Part of a small language model's weights: 3 heads of 128.
Each number is 200 + 40 x the weight over its row's rms, rounded and kept within 0 to 999. Layers, rows and columns count from 0. The size before them is the row's rms in percent of the matrix's.

# layer 7 attention value, 384x384, rms 0.12, rows 78-127, columns 320-383
092,232,215,222,172,224,207,129,153,197,219,253,232,170,144,188,150,170,228,262,161,125,226,151,229,216,125,212,148,169,219,225,173,204,160,238,327,224,230,182,195,164,182,170,203,207,241,204,239,227,173,155,168,154,131,103,235,177,278,220,210,214,205,204,121
099,216,183,145,216,189,183,260,246,169,249,195,156,219,195,153,212,197,85,230,225,210,238,245,201,196,189,202,235,275,235,214,246,159,255,184,110,193,225,220,155,216,196,192,165,177,171,142,286,187,152,157,219,191,245,269,246,172,168,238,214,223,149,210,182
091,191,255,229,198,207,110,248,210,244,230,151,208,192,247,294,199,192,129,201,235,206,175,182,265,153,210,263,232,269,193,188,206,148,161,218,272,179,110,170,168,155,213,189,109,227,157,210,293,180,187,222,290,210,157,213,256,228,198,173,167,185,213,195,234
096,182,262,173,219,164,147,242,280,230,234,214,210,172,254,228,195,201,254,187,245,126,178,196,202,191,227,192,232,207,216,214,236,180,196,178,229,218,170,221,198,174,124,243,214,201,191,242,219,187,225,202,186,184,176,172,182,244,160,166,188,162,141,191,203
101,107,213,167,239,226,212,238,202,239,184,206,132,206,232,222,154,221,192,186,245,246,193,230,168,288,94,276,207,214,196,223,199,222,154,206,199,202,229,218,192,225,268,161,163,223,189,193,249,255,163,210,250,155,217,184,195,197,251,228,217,191,242,179,154
094,268,184,225,202,169,182,200,196,181,227,195,258,212,159,182,137,200,201,303,160,201,237,184,219,162,178,202,159,229,247,197,167,267,171,285,199,144,191,190,157,203,282,178,165,168,227,285,232,223,158,209,258,217,134,217,158,185,208,149,176,179,127,223,127
094,188,191,184,163,213,223,195,141,184,114,166,223,135,231,205,243,155,179,174,166,156,170,253,199,189,172,160,177,179,248,196,209,247,171,169,122,194,256,171,223,252,121,165,244,151,160,137,158,256,220,230,252,153,182,148,133,244,243,171,181,130,135,180,225
099,207,214,218,143,233,198,192,159,235,132,224,154,193,255,191,217,293,138,197,181,216,235,228,238,224,149,246,130,218,177,220,166,189,199,224,250,209,170,211,228,237,270,217,233,275,208,156,106,252,252,218,158,212,198,300,183,290,183,168,202,285,205,263,194
098,228,115,214,225,146,206,237,233,246,182,161,218,189,218,168,145,259,233,160,205,284,194,169,249,187,225,208,173,213,197,159,269,234,230,204,137,185,187,211,215,200,184,141,213,233,186,176,135,204,185,194,188,239,160,244,298,209,166,179,161,168,187,255,183
102,143,218,153,191,180,224,258,221,241,229,197,245,209,174,240,236,209,237,205,167,156,98,221,189,167,264,184,259,227,167,240,210,240,149,126,239,156,256,105,156,142,113,257,159,200,248,235,233,249,133,199,224,183,228,153,136,159,173,214,211,271,175,177,219
103,186,172,176,135,174,213,263,193,214,181,164,205,212,230,272,239,258,220,200,235,198,201,122,217,193,140,136,226,214,160,203,254,196,192,161,202,124,211,282,218,209,192,154,145,199,213,254,187,226,147,215,183,225,177,290,246,159,212,206,206,203,238,180,220
096,192,152,197,174,177,205,200,199,265,177,138,185,107,247,146,195,186,185,202,187,210,204,255,140,204,183,173,147,238,245,212,207,226,237,154,162,174,130,194,113,198,231,156,202,260,180,169,258,196,276,165,189,221,172,183,253,303,212,192,233,231,298,148,195
099,167,263,219,199,269,213,186,199,214,228,227,227,197,176,196,161,224,177,207,201,181,183,229,231,198,278,169,109,216,171,177,193,199,193,204,185,186,227,191,237,127,302,211,138,212,160,258,205,178,205,218,233,220,229,206,192,192,230,212,189,204,196,204,133
091,204,175,205,136,217,131,196,245,223,191,243,227,211,250,190,169,211,227,232,178,213,204,169,186,221,194,212,187,196,200,132,170,210,210,208,195,193,253,206,248,186,254,184,242,203,249,172,163,121,190,100,130,150,222,153,218,129,220,165,104,269,118,226,218
095,119,212,245,186,223,254,279,267,202,201,192,257,174,176,243,223,242,214,193,261,170,219,240,233,138,179,182,242,273,176,230,201,163,209,213,232,162,166,201,178,235,219,141,176,233,174,211,158,312,198,184,215,191,246,191,149,219,208,138,165,210,127,145,183
094,268,188,252,241,175,189,259,225,240,167,195,148,200,239,276,179,245,202,258,270,166,248,215,248,139,213,175,223,260,166,214,170,146,209,180,219,237,215,109,203,207,244,231,204,215,191,199,234,124,151,196,256,159,186,171,221,192,172,193,248,164,284,195,149
100,158,197,159,216,188,179,216,166,180,226,189,220,200,155,177,190,212,172,192,196,169,196,227,174,251,259,220,123,249,193,239,239,278,197,194,309,181,178,194,158,271,142,100,222,142,170,209,265,174,168,155,189,184,190,164,200,183,218,194,225,221,156,187,228
100,233,252,199,221,166,176,185,200,91,188,188,190,229,257,319,191,189,251,225,195,200,229,228,161,216,184,227,174,197,219,221,212,145,203,235,258,186,168,121,257,169,243,160,154,201,174,176,182,251,155,279,199,229,204,168,293,210,225,188,202,195,199,237,247
094,228,251,278,181,205,157,176,218,187,209,151,216,278,206,250,189,156,231,184,297,176,162,224,225,169,136,140,188,172,187,162,207,181,183,176,125,181,188,187,186,182,248,175,274,233,257,239,221,145,253,139,223,201,164,161,237,215,190,104,221,187,155,215,267
098,176,161,209,202,221,201,144,187,157,201,123,212,214,191,249,187,209,188,180,170,233,231,165,220,238,231,210,206,239,194,219,194,183,251,195,192,185,187,181,174,219,257,156,275,235,130,112,195,204,251,232,154,170,151,284,223,175,219,116,199,136,213,234,186
098,201,199,233,277,160,168,250,212,141,183,191,207,218,151,250,225,195,130,146,169,225,224,214,174,146,212,191,198,212,162,252,188,162,135,164,195,163,215,178,104,142,199,241,95,168,211,154,283,224,225,196,143,151,253,160,148,153,237,229,203,206,171,153,261
101,266,180,215,214,159,155,183,213,141,199,120,160,166,215,199,198,241,216,196,194,220,186,259,228,188,214,189,330,215,152,187,203,174,245,179,220,223,196,209,243,135,233,165,176,254,189,213,193,165,137,190,225,196,251,192,197,224,250,193,157,137,147,181,162
096,186,230,197,228,184,252,262,154,214,222,202,159,158,186,235,201,219,185,179,293,127,268,200,176,186,168,217,222,228,172,201,160,223,203,151,214,184,240,205,200,193,176,237,246,164,169,234,166,197,232,262,199,175,211,179,223,132,180,158,240,144,243,241,247
095,218,150,235,174,251,305,204,155,111,288,264,152,173,193,162,258,169,218,211,148,183,190,169,213,216,244,213,184,240,189,177,189,199,155,218,212,153,151,145,189,188,236,255,224,172,154,221,184,236,293,173,194,153,198,183,179,166,239,203,166,248,219,254,179
096,164,263,166,249,128,225,180,208,124,219,188,184,164,279,182,152,186,120,220,198,171,209,214,263,187,258,169,245,175,209,145,208,240,239,201,155,194,269,195,192,209,192,223,238,167,119,196,266,209,212,261,142,214,131,214,160,221,185,199,239,189,165,174,250
092,255,203,294,210,215,159,178,237,205,239,181,181,217,198,172,153,163,253,180,211,240,258,137,197,236,205,160,227,166,175,266,231,170,194,130,189,202,253,192,204,159,224,113,243,274,221,303,195,227,186,254,183,223,245,151,233,163,227,242,264,237,233,219,281
093,170,239,174,209,256,209,211,234,187,175,156,240,277,216,205,202,213,176,181,200,231,123,250,210,216,258,204,268,243,244,199,244,223,185,261,175,178,175,142,238,182,226,198,182,261,195,199,201,218,163,170,303,227,257,255,163,189,137,237,253,177,187,194,301
101,197,255,282,182,192,185,227,260,206,185,212,163,219,163,223,282,207,227,158,162,181,196,164,179,201,261,237,176,64,205,133,231,302,94,234,258,220,215,230,280,206,180,209,196,219,272,219,221,144,195,257,194,227,170,170,173,171,178,180,172,168,236,172,158
099,164,203,143,212,243,185,196,180,199,242,201,277,208,368,185,245,185,233,170,220,203,253,209,220,198,208,169,179,142,179,140,146,142,228,220,192,199,147,251,181,248,169,191,167,152,186,213,283,229,253,196,178,204,124,190,190,208,199,190,266,203,241,155,243
101,189,206,268,193,221,249,134,180,276,229,227,163,228,217,179,133,173,235,196,169,250,148,149,210,212,210,188,199,231,227,159,191,215,243,179,177,202,204,258,152,235,264,209,242,229,108,181,172,155,314,222,228,201,161,230,211,205,249,202,187,223,187,245,203
097,182,207,242,155,259,157,127,200,204,252,205,204,226,200,213,144,176,246,213,237,211,212,248,211,166,142,228,167,140,221,169,220,75,200,215,259,247,209,172,166,156,259,240,226,218,182,109,186,179,127,214,186,241,231,147,175,255,231,157,167,181,179,185,204
095,182,250,234,263,166,181,210,205,245,209,177,184,217,208,221,200,170,270,213,195,138,209,213,234,243,246,190,138,153,209,175,219,179,199,137,173,203,149,231,209,168,209,179,253,167,274,242,167,173,151,143,138,281,133,214,163,182,214,211,249,223,239,215,194
094,246,170,197,218,192,194,230,171,201,178,181,176,200,180,111,250,285,206,253,235,221,168,159,222,211,217,183,211,138,162,190,182,202,206,180,242,182,190,222,205,227,191,163,162,211,187,221,158,217,217,231,169,271,245,173,148,258,249,180,216,169,194,255,241
100,201,163,134,237,206,185,282,193,158,175,174,250,164,166,190,215,181,232,271,143,254,160,254,208,141,176,225,239,213,216,204,136,151,212,195,228,214,162,220,162,182,292,277,223,211,137,144,168,174,176,239,164,226,190,155,211,206,291,170,167,170,123,199,110
093,198,190,137,171,239,145,228,178,193,256,204,240,177,247,205,214,263,190,231,252,228,198,201,138,247,197,120,273,211,156,279,142,129,272,193,209,183,142,248,226,243,189,153,186,214,141,201,181,161,169,198,231,234,188,257,230,290,244,223,171,262,157,216,179
094,245,225,136,116,194,185,195,219,145,210,156,193,201,165,213,333,227,162,179,222,205,210,204,201,209,190,102,104,203,245,144,193,216,174,235,277,222,181,194,142,188,169,185,192,197,215,202,192,162,178,156,252,194,159,172,212,257,189,220,192,169,172,159,214
094,220,225,246,172,120,192,152,266,202,265,157,220,237,149,104,217,102,196,284,194,240,193,140,187,156,226,157,187,192,203,251,241,231,202,221,168,178,211,161,245,207,235,231,193,214,224,182,182,166,194,176,244,207,226,199,269,256,238,314,260,215,179,162,202
094,135,310,197,213,230,174,176,171,215,115,231,226,186,157,182,210,163,194,230,220,200,250,167,193,197,305,132,213,166,206,260,172,275,223,213,157,195,265,185,228,168,213,185,201,148,167,183,131,180,190,239,235,140,237,220,153,150,165,265,226,256,154,162,233
099,248,199,193,115,189,207,214,220,220,248,258,193,229,171,276,270,208,172,138,125,211,199,168,214,183,286,159,224,128,218,279,205,166,251,221,194,171,126,164,161,219,189,256,222,216,282,178,171,230,165,211,201,151,160,186,207,225,151,193,274,244,222,178,198
101,158,103,144,184,184,182,162,226,218,219,229,224,176,142,256,145,282,145,265,156,163,186,192,249,201,226,224,146,175,140,168,122,181,252,226,222,185,257,211,199,183,209,189,213,239,206,151,193,216,154,206,252,157,234,222,198,189,216,253,224,170,225,178,159
093,221,195,241,256,305,232,153,119,160,200,231,266,146,183,236,188,179,182,173,244,230,270,207,230,182,198,154,207,173,182,239,131,194,259,112,220,132,189,196,225,167,276,194,211,148,236,223,242,193,212,147,180,127,179,202,154,187,199,111,210,215,140,208,231
092,163,251,242,185,206,120,215,181,166,249,191,201,157,206,147,167,124,141,243,189,220,173,172,236,185,216,250,146,137,162,201,213,234,172,273,132,168,220,179,158,150,208,154,230,111,246,193,164,280,187,244,257,204,118,258,193,158,236,212,198,211,150,195,194
090,187,206,175,181,187,168,221,329,230,104,187,229,214,118,206,208,193,256,191,170,161,253,200,202,189,228,219,235,217,180,161,216,217,153,155,194,177,201,235,228,196,237,265,234,275,211,170,172,218,193,192,217,170,225,219,250,171,263,137,240,153,243,221,247
097,203,230,140,151,229,179,205,208,156,226,199,299,98,219,216,204,193,231,208,150,303,193,209,212,238,231,224,243,179,250,215,167,168,207,141,202,187,296,200,241,259,259,170,201,208,187,189,229,187,189,132,216,182,202,217,251,206,168,187,230,212,180,185,192
093,210,151,180,176,178,197,136,312,250,209,229,210,294,193,221,198,188,211,202,153,251,211,83,219,284,177,178,197,211,149,252,241,184,249,196,208,157,125,171,179,224,171,180,111,173,214,227,107,194,218,244,215,187,183,233,212,214,118,265,178,229,219,137,241
093,183,90,180,97,204,201,196,226,148,223,148,236,187,240,215,126,172,193,257,91,169,152,118,234,172,190,205,193,213,236,221,159,172,247,165,201,114,231,207,246,199,222,128,191,236,207,134,260,258,241,144,203,183,206,246,201,198,218,158,203,194,252,216,242
098,204,174,193,261,176,228,201,277,166,217,212,189,147,173,154,207,181,162,288,195,234,186,238,212,207,308,152,178,194,181,202,203,214,182,193,206,234,149,200,206,184,183,191,241,282,172,95,234,150,227,226,209,157,253,185,244,213,210,193,178,196,121,205,204
095,178,194,174,211,186,202,188,198,203,173,219,208,196,235,251,193,295,127,263,200,247,228,204,216,177,220,208,272,153,194,189,278,277,98,280,188,215,202,207,239,195,258,178,195,145,176,222,179,190,195,170,206,114,183,243,280,168,249,210,211,177,205,149,238
095,227,211,210,239,166,161,175,193,236,170,246,146,257,163,254,261,153,263,212,240,187,238,155,200,226,233,232,185,195,225,204,257,260,275,221,213,149,224,205,183,174,191,203,179,152,198,195,229,144,311,182,231,198,183,148,144,247,217,278,151,264,142,174,252
096,242,190,224,217,195,201,252,242,219,160,155,173,134,183,205,181,214,281,185,193,219,196,121,131,248,190,197,182,245,181,193,202,202,152,205,156,183,274,232,263,190,124,142,223,193,231,214,187,183,224,203,241,227,132,271,205,206,181,207,205,163,237,216,250
# layer 7 attention output (transposed), 384x384, rms 0.116, rows 78-127, columns 320-383
091,164,235,163,194,212,211,188,199,154,194,218,219,210,209,247,191,231,160,161,219,124,254,203,222,254,182,241,194,179,204,246,142,243,183,163,297,176,225,114,160,223,225,179,203,240,109,209,185,211,197,257,129,178,197,175,205,251,304,169,240,213,234,217,180
101,307,150,209,165,207,230,224,193,212,185,207,203,257,150,183,181,208,194,185,196,205,164,236,159,150,218,177,148,218,185,189,232,151,234,227,249,192,259,255,145,187,177,124,141,158,207,214,160,218,171,186,175,217,207,185,204,264,197,173,198,168,164,216,260
092,226,191,194,168,217,237,114,202,214,248,180,230,216,210,200,187,182,295,177,218,212,258,138,152,207,197,155,215,211,271,197,141,182,170,187,250,195,174,219,123,271,205,235,135,200,263,185,206,232,242,141,229,102,211,246,216,200,177,166,161,193,139,234,230
099,199,224,181,296,191,220,197,256,177,213,209,220,182,167,204,137,226,143,219,231,219,174,263,191,245,212,203,198,256,189,153,151,207,191,209,196,251,229,260,108,151,231,141,184,206,223,187,153,214,188,173,149,230,209,221,212,243,204,151,208,224,154,193,204
101,192,241,169,195,205,202,138,118,239,192,242,305,131,193,146,120,193,199,203,195,208,242,214,252,205,130,211,264,195,258,228,224,186,219,232,188,268,221,134,259,201,208,224,241,182,237,218,232,198,249,262,144,173,207,127,255,173,239,236,176,249,134,174,266
095,212,174,174,164,196,229,224,212,171,148,171,183,151,167,141,149,170,233,241,209,220,171,133,186,177,235,213,216,167,198,197,180,113,162,184,213,144,197,225,164,191,250,189,151,161,223,203,233,266,148,194,190,197,190,206,191,184,202,175,167,199,175,221,227
097,159,190,165,154,208,192,179,161,176,181,204,212,122,222,217,228,165,215,183,207,179,210,195,150,191,205,219,236,250,227,209,200,282,248,289,173,192,217,225,272,202,187,144,229,165,269,131,142,223,155,195,212,240,208,202,190,183,248,205,251,180,174,200,214
105,216,187,236,180,216,147,196,211,193,210,164,171,160,240,288,302,302,213,171,158,191,191,162,190,227,196,244,254,203,142,232,250,211,185,206,207,186,156,233,206,230,208,214,264,162,162,184,188,141,187,233,213,234,248,188,176,210,202,197,187,221,263,204,160
101,210,237,264,155,217,209,207,259,178,243,216,208,187,240,160,200,237,211,200,258,219,194,201,115,206,196,147,248,160,221,216,257,299,203,230,260,201,251,217,242,213,219,187,162,166,214,177,163,149,184,178,164,248,174,281,235,154,152,99,255,195,179,168,163
106,163,247,218,199,245,160,146,252,147,287,177,263,187,213,226,178,151,170,217,212,241,207,160,216,145,125,148,212,192,218,231,151,178,222,164,209,172,202,157,228,228,214,204,173,169,171,175,182,186,187,223,200,218,133,267,138,130,192,167,161,241,151,193,163
105,227,228,191,256,242,188,129,241,194,182,213,192,176,248,200,168,261,204,120,208,205,217,90,224,200,195,230,200,194,271,172,113,227,198,211,200,218,234,278,243,201,214,132,173,235,222,251,175,162,118,215,165,235,139,208,187,209,237,170,204,213,238,210,180
101,253,203,228,147,209,178,214,207,191,191,220,228,214,233,134,148,195,152,113,122,150,159,188,194,200,167,293,279,167,266,239,268,259,217,268,170,289,248,210,209,198,232,179,221,204,197,152,219,210,256,208,170,159,227,290,303,192,243,191,214,173,276,248,197
106,164,170,215,274,202,184,191,178,203,186,177,183,161,200,191,140,219,227,217,129,190,202,173,262,234,250,187,179,239,158,199,268,151,231,188,204,135,175,202,259,207,204,167,197,232,186,148,236,261,222,171,214,171,248,129,184,173,232,148,184,242,231,174,154
094,269,124,185,171,169,201,296,228,213,153,152,136,237,233,240,186,209,174,181,262,155,150,130,209,217,135,257,197,210,190,172,161,182,210,252,212,143,244,248,201,236,182,132,240,259,177,229,230,187,200,206,189,227,262,169,192,178,158,214,227,227,161,162,214
098,213,199,242,193,222,139,238,153,240,215,177,222,119,195,221,210,308,243,223,229,210,207,232,237,248,245,176,152,229,202,172,210,193,236,246,225,180,212,199,120,185,239,133,168,242,216,241,222,203,257,242,259,132,216,122,136,224,245,135,221,270,164,198,224
104,162,226,202,193,180,181,198,181,118,216,234,205,188,205,235,189,171,228,225,174,184,197,263,242,192,226,193,182,194,221,238,216,203,230,131,253,156,213,196,181,203,326,185,234,198,190,159,232,306,132,177,231,140,199,149,226,128,262,186,206,220,234,210,243
103,226,173,176,283,276,164,189,210,225,217,155,139,244,220,192,171,220,210,164,197,124,213,285,258,208,237,201,179,232,300,167,243,212,227,189,156,277,155,270,222,177,191,196,255,197,239,246,175,145,188,199,134,163,196,197,125,183,216,200,160,218,177,182,140
106,207,216,160,139,181,170,207,212,209,182,207,183,233,226,275,171,276,217,193,212,235,235,228,108,259,196,217,270,231,197,174,202,202,187,161,231,206,161,236,206,175,248,104,182,191,261,171,228,268,180,275,189,205,275,146,212,172,187,253,230,220,234,209,241
095,249,174,220,150,143,205,161,218,200,154,133,192,207,177,235,163,251,223,136,235,181,115,212,200,159,265,198,249,203,232,140,169,174,140,212,256,185,190,240,161,231,219,196,227,216,276,234,236,234,184,207,178,215,196,202,240,222,262,161,160,221,193,230,167
101,142,132,182,111,196,275,212,195,190,127,140,173,208,216,249,207,214,282,133,123,192,151,151,152,175,277,222,217,227,242,212,129,215,155,182,288,246,254,231,282,214,249,170,180,218,229,220,136,236,198,183,256,194,201,241,184,171,211,216,168,190,242,192,220
101,229,180,192,207,202,133,237,206,184,134,150,244,207,157,202,254,253,153,135,195,177,206,192,233,226,188,212,106,188,108,266,169,203,190,208,255,199,232,196,164,241,200,241,238,198,261,197,250,261,234,73,197,145,283,205,200,219,236,198,183,200,142,272,220
104,245,227,267,135,159,176,161,219,173,255,199,153,221,150,222,218,149,222,159,251,165,182,225,104,191,212,161,213,227,138,202,223,166,244,200,223,203,225,190,203,202,227,239,249,211,133,182,224,198,143,199,196,216,185,140,212,228,250,209,178,227,233,224,205
095,157,208,189,132,126,196,220,181,152,241,241,185,199,184,263,137,148,217,143,189,155,241,182,226,180,271,243,252,207,253,197,181,184,191,206,219,196,249,201,208,179,236,184,178,239,219,205,137,155,169,235,267,220,159,187,192,182,165,188,206,175,248,216,209
099,250,237,192,184,178,286,266,141,175,168,196,194,229,145,223,183,200,173,196,189,138,201,263,169,304,169,240,203,217,198,173,189,223,170,198,255,266,122,119,236,118,205,205,250,212,134,285,175,211,177,216,246,176,143,207,271,166,238,188,154,135,120,153,176
097,205,245,180,184,186,169,277,238,228,214,165,192,161,294,114,107,192,245,190,170,177,178,176,243,199,169,226,268,212,211,191,121,232,228,161,203,197,240,165,179,219,165,201,188,218,191,215,209,210,273,211,232,184,210,102,251,242,183,164,176,255,155,118,187
097,241,252,235,154,204,186,137,185,168,190,203,235,222,196,187,184,224,207,132,236,149,182,183,133,211,172,199,114,107,209,170,214,180,184,171,274,212,237,214,247,161,241,154,207,220,189,220,181,289,230,279,165,210,197,319,227,192,195,228,223,211,223,214,193
091,206,213,183,176,241,192,203,212,205,165,173,212,231,209,180,218,207,191,168,215,168,252,210,201,200,210,171,245,246,180,139,199,201,178,176,162,268,292,221,198,144,235,126,150,197,194,135,214,256,185,161,216,144,248,197,175,225,213,117,225,159,200,197,198
104,149,239,207,244,230,170,184,271,105,214,221,178,208,207,254,244,194,166,189,215,194,233,254,166,236,240,204,266,180,191,159,191,240,216,199,188,181,229,283,201,240,205,262,243,218,176,258,199,180,166,171,172,203,174,230,248,214,256,217,204,255,181,176,175
103,288,204,170,130,226,225,121,177,194,149,143,184,166,270,213,168,147,176,158,216,181,158,127,156,162,148,259,252,185,191,238,221,241,171,178,155,222,202,222,186,297,209,174,188,198,178,215,253,222,254,184,174,186,193,198,246,188,145,273,276,184,171,187,116
105,223,224,236,206,261,249,190,212,152,174,217,199,191,196,164,192,188,237,295,199,202,203,143,194,162,208,223,272,243,182,166,243,201,182,179,248,180,150,212,236,204,187,262,258,286,206,157,214,134,249,122,228,212,188,155,222,231,145,205,157,191,214,198,248
098,192,209,208,186,183,157,234,144,150,194,188,245,224,206,260,152,167,269,179,229,193,170,223,211,211,194,228,264,188,181,201,200,169,192,206,211,194,150,169,186,182,252,241,254,223,196,143,198,196,219,183,196,141,291,201,167,223,206,196,239,197,141,243,251
097,253,270,206,244,195,167,224,159,233,190,144,200,175,201,219,164,214,222,112,207,160,121,246,252,165,202,171,205,223,75,239,168,205,130,186,207,177,184,218,248,149,200,209,255,215,192,221,180,219,194,244,131,244,286,226,212,205,233,201,252,166,254,177,188
101,149,157,234,198,127,148,218,136,186,265,129,176,163,258,183,222,230,209,264,204,192,165,177,203,220,183,227,153,163,242,223,242,227,234,227,149,214,150,192,236,205,168,240,247,165,162,224,182,220,182,202,155,154,228,34,230,215,212,115,228,110,250,212,119
103,241,139,250,221,200,135,154,172,184,154,190,188,254,142,246,199,255,115,234,170,156,160,260,148,145,239,231,193,163,179,204,155,162,198,237,187,198,185,256,186,190,267,194,116,189,187,95,178,155,161,223,231,142,176,212,252,128,217,97,220,145,190,232,146
093,279,212,174,191,144,178,123,159,215,186,232,84,297,154,208,212,157,164,199,129,239,149,203,217,213,224,185,156,130,236,234,215,152,218,216,273,198,135,191,242,227,235,164,198,169,171,224,251,192,217,213,213,168,164,204,178,189,222,240,220,237,231,264,207
096,198,179,224,207,173,176,191,149,212,157,151,182,165,242,191,161,194,177,206,235,178,182,262,290,228,210,170,195,233,175,156,180,196,134,224,226,251,184,197,139,238,167,221,165,210,278,174,237,225,133,196,194,183,219,226,179,139,233,180,181,162,166,240,152
099,241,249,246,214,208,236,53,157,182,137,267,104,293,218,183,257,232,167,185,283,159,201,214,210,175,218,160,179,190,117,159,303,249,163,218,101,150,184,182,87,177,174,218,178,256,175,165,227,234,228,192,212,223,160,200,250,158,220,191,280,140,234,209,213
099,238,200,182,183,241,185,152,262,211,205,202,196,160,227,176,162,159,149,212,230,233,210,151,124,234,199,220,182,178,174,247,221,190,209,192,193,213,238,259,163,239,285,151,201,174,165,141,182,173,167,185,190,147,191,246,239,174,176,206,230,217,218,170,157
101,166,199,220,214,275,238,263,205,190,106,170,202,164,110,262,238,174,111,271,169,240,182,154,268,200,202,70,198,158,172,198,191,185,187,173,180,135,231,166,178,134,185,184,139,172,207,181,209,217,260,178,235,212,193,210,173,232,228,220,165,211,152,190,220
105,185,169,226,169,147,184,159,209,186,235,308,201,230,183,201,230,156,160,236,184,198,189,100,180,131,265,210,216,237,206,254,195,241,247,230,208,205,172,253,162,213,236,117,141,76,223,168,212,171,202,250,214,153,214,227,146,144,216,102,229,187,224,229,194
096,235,164,143,172,139,170,254,205,153,239,101,268,187,196,260,184,156,183,194,229,126,190,107,184,203,202,178,181,218,223,186,144,183,208,192,142,194,164,207,251,124,206,201,203,165,248,243,196,241,195,124,179,207,145,178,153,211,185,215,247,225,173,226,214
094,228,283,236,169,162,187,189,200,255,152,261,180,252,262,194,226,193,213,189,227,167,74,235,217,247,192,219,239,113,199,162,203,174,125,258,227,180,154,228,202,134,187,171,197,172,266,143,199,263,125,200,130,163,161,154,194,192,241,235,132,198,254,272,237
097,204,235,198,228,154,185,117,223,216,235,164,255,193,163,179,207,244,273,177,187,163,187,221,183,133,218,248,184,157,279,196,235,187,228,164,181,226,221,275,206,127,187,225,188,262,201,105,229,222,231,207,239,169,157,225,231,186,269,190,215,130,244,230,233
098,162,200,195,149,202,196,182,220,184,261,237,192,200,124,178,226,179,145,263,204,192,193,183,235,194,184,253,116,117,181,164,244,166,214,153,210,257,268,211,193,143,217,160,245,104,202,231,282,174,154,158,208,219,198,190,131,205,158,185,176,190,220,147,268
097,211,227,220,136,234,259,97,199,177,150,221,202,165,225,144,265,195,295,208,188,218,239,166,207,196,172,225,231,195,178,188,207,252,211,188,170,204,230,224,164,125,186,150,245,182,184,186,225,220,210,200,248,264,200,239,147,190,159,180,165,193,242,121,128
095,181,188,198,155,148,221,203,239,109,165,188,223,194,210,178,284,186,175,232,206,197,201,143,229,170,227,217,113,227,153,227,235,257,237,201,202,189,193,244,183,230,211,144,149,159,219,170,258,158,240,214,182,167,269,214,131,192,199,129,196,123,237,210,221
104,101,195,171,213,166,171,106,243,206,271,219,232,209,185,221,134,231,151,231,201,140,165,237,123,205,186,225,202,186,254,198,193,222,233,165,213,258,211,226,207,185,150,214,178,166,123,139,216,176,215,188,214,167,244,190,181,160,204,154,197,229,182,121,155
100,322,250,167,211,202,229,182,160,143,195,221,223,174,186,163,96,257,148,273,180,178,196,160,208,199,203,136,213,215,278,233,147,139,275,295,131,254,187,210,193,137,236,209,264,204,187,198,217,204,180,146,167,209,190,201,291,226,205,233,236,207,128,162,179
096,206,165,252,158,197,121,184,237,178,102,278,207,155,180,206,171,178,184,136,203,164,232,193,321,204,146,221,279,228,169,221,211,209,197,171,219,185,252,241,213,174,193,207,260,191,200,237,165,112,145,161,152,214,130,93,174,243,151,232,182,251,234,170,179
097,180,255,180,211,235,171,209,236,222,211,209,99,173,242,114,272,203,252,269,193,184,243,147,173,222,172,221,198,212,161,189,215,224,175,255,260,218,254,242,249,230,153,222,185,225,255,244,199,162,90,246,189,248,182,166,159,180,256,174,199,148,187,193,202
# layer 7 attention query, 384x384, rms 0.0907, rows 128-132, columns 320-383
071,197,144,168,222,297,228,209,69,175,174,150,217,244,248,167,161,204,152,164,173,222,257,225,195,135,242,164,129,220,191,256,193,177,204,144,212,193,164,146,216,158,116,177,138,202,249,117,236,202,222,216,229,204,155,209,131,179,244,200,274,251,176,160,169
072,180,171,227,195,171,215,200,149,195,233,221,218,288,195,193,196,131,262,186,109,175,220,189,257,225,264,153,204,290,118,227,196,224,207,260,120,269,202,175,239,135,149,182,181,191,262,148,211,185,232,202,189,249,154,269,114,181,233,200,223,190,232,246,240
070,219,180,162,214,223,174,241,153,170,218,128,153,197,163,264,235,180,224,182,228,121,144,163,172,178,174,193,157,217,177,217,190,138,175,186,164,200,259,196,229,208,165,224,235,182,194,125,271,165,238,118,263,135,187,141,229,219,196,126,239,186,245,199,221
072,181,125,231,138,171,165,234,144,228,162,208,276,194,176,173,214,205,179,167,231,287,179,188,196,231,186,264,195,203,187,246,225,229,191,199,183,226,169,171,158,218,284,247,180,297,192,258,211,103,217,220,252,211,272,159,181,220,180,222,209,253,183,180,217
068,174,197,137,201,240,236,231,169,185,205,216,194,273,182,260,222,133,255,209,174,101,194,126,122,209,230,158,124,207,207,221,227,199,200,268,192,181,190,180,229,147,141,172,228,255,211,150,271,201,108,137,159,118,245,159,152,125,153,252,145,174,146,162,132
# layer 7 attention key, 384x384, rms 0.0925, rows 128-131, columns 320-383
067,139,195,202,217,68,172,179,225,234,208,252,240,222,235,217,235,208,184,171,171,216,194,240,160,214,234,228,158,227,266,194,191,149,130,139,257,194,225,193,210,236,234,151,176,222,176,235,205,281,217,185,151,220,206,171,183,190,188,149,194,193,179,210,226
069,241,213,233,183,136,205,285,162,172,260,206,212,293,145,168,197,197,162,216,201,170,182,207,149,179,166,190,224,207,167,140,155,175,103,179,267,175,231,200,141,198,239,187,217,274,127,225,191,160,202,205,220,182,117,151,171,203,144,270,227,148,165,78,176
070,300,219,146,172,200,155,193,214,196,185,169,228,241,225,199,179,257,210,210,216,187,144,265,199,166,251,157,252,247,207,204,238,270,224,190,174,132,95,189,218,221,217,232,218,214,184,269,223,244,229,173,150,140,230,189,154,163,182,215,201,219,165,244,165
071,145,206,165,294,252,172,207,151,171,189,154,190,201,282,205,173,178,249,281,174,195,203,85,159,162,217,169,135,197,165,186,198,153,227,130,166,243,186,244,213,176,233,198,120,182,161,167,290,267,161,183,173,125,193,277,227,285,243,138,185,204,215,235,170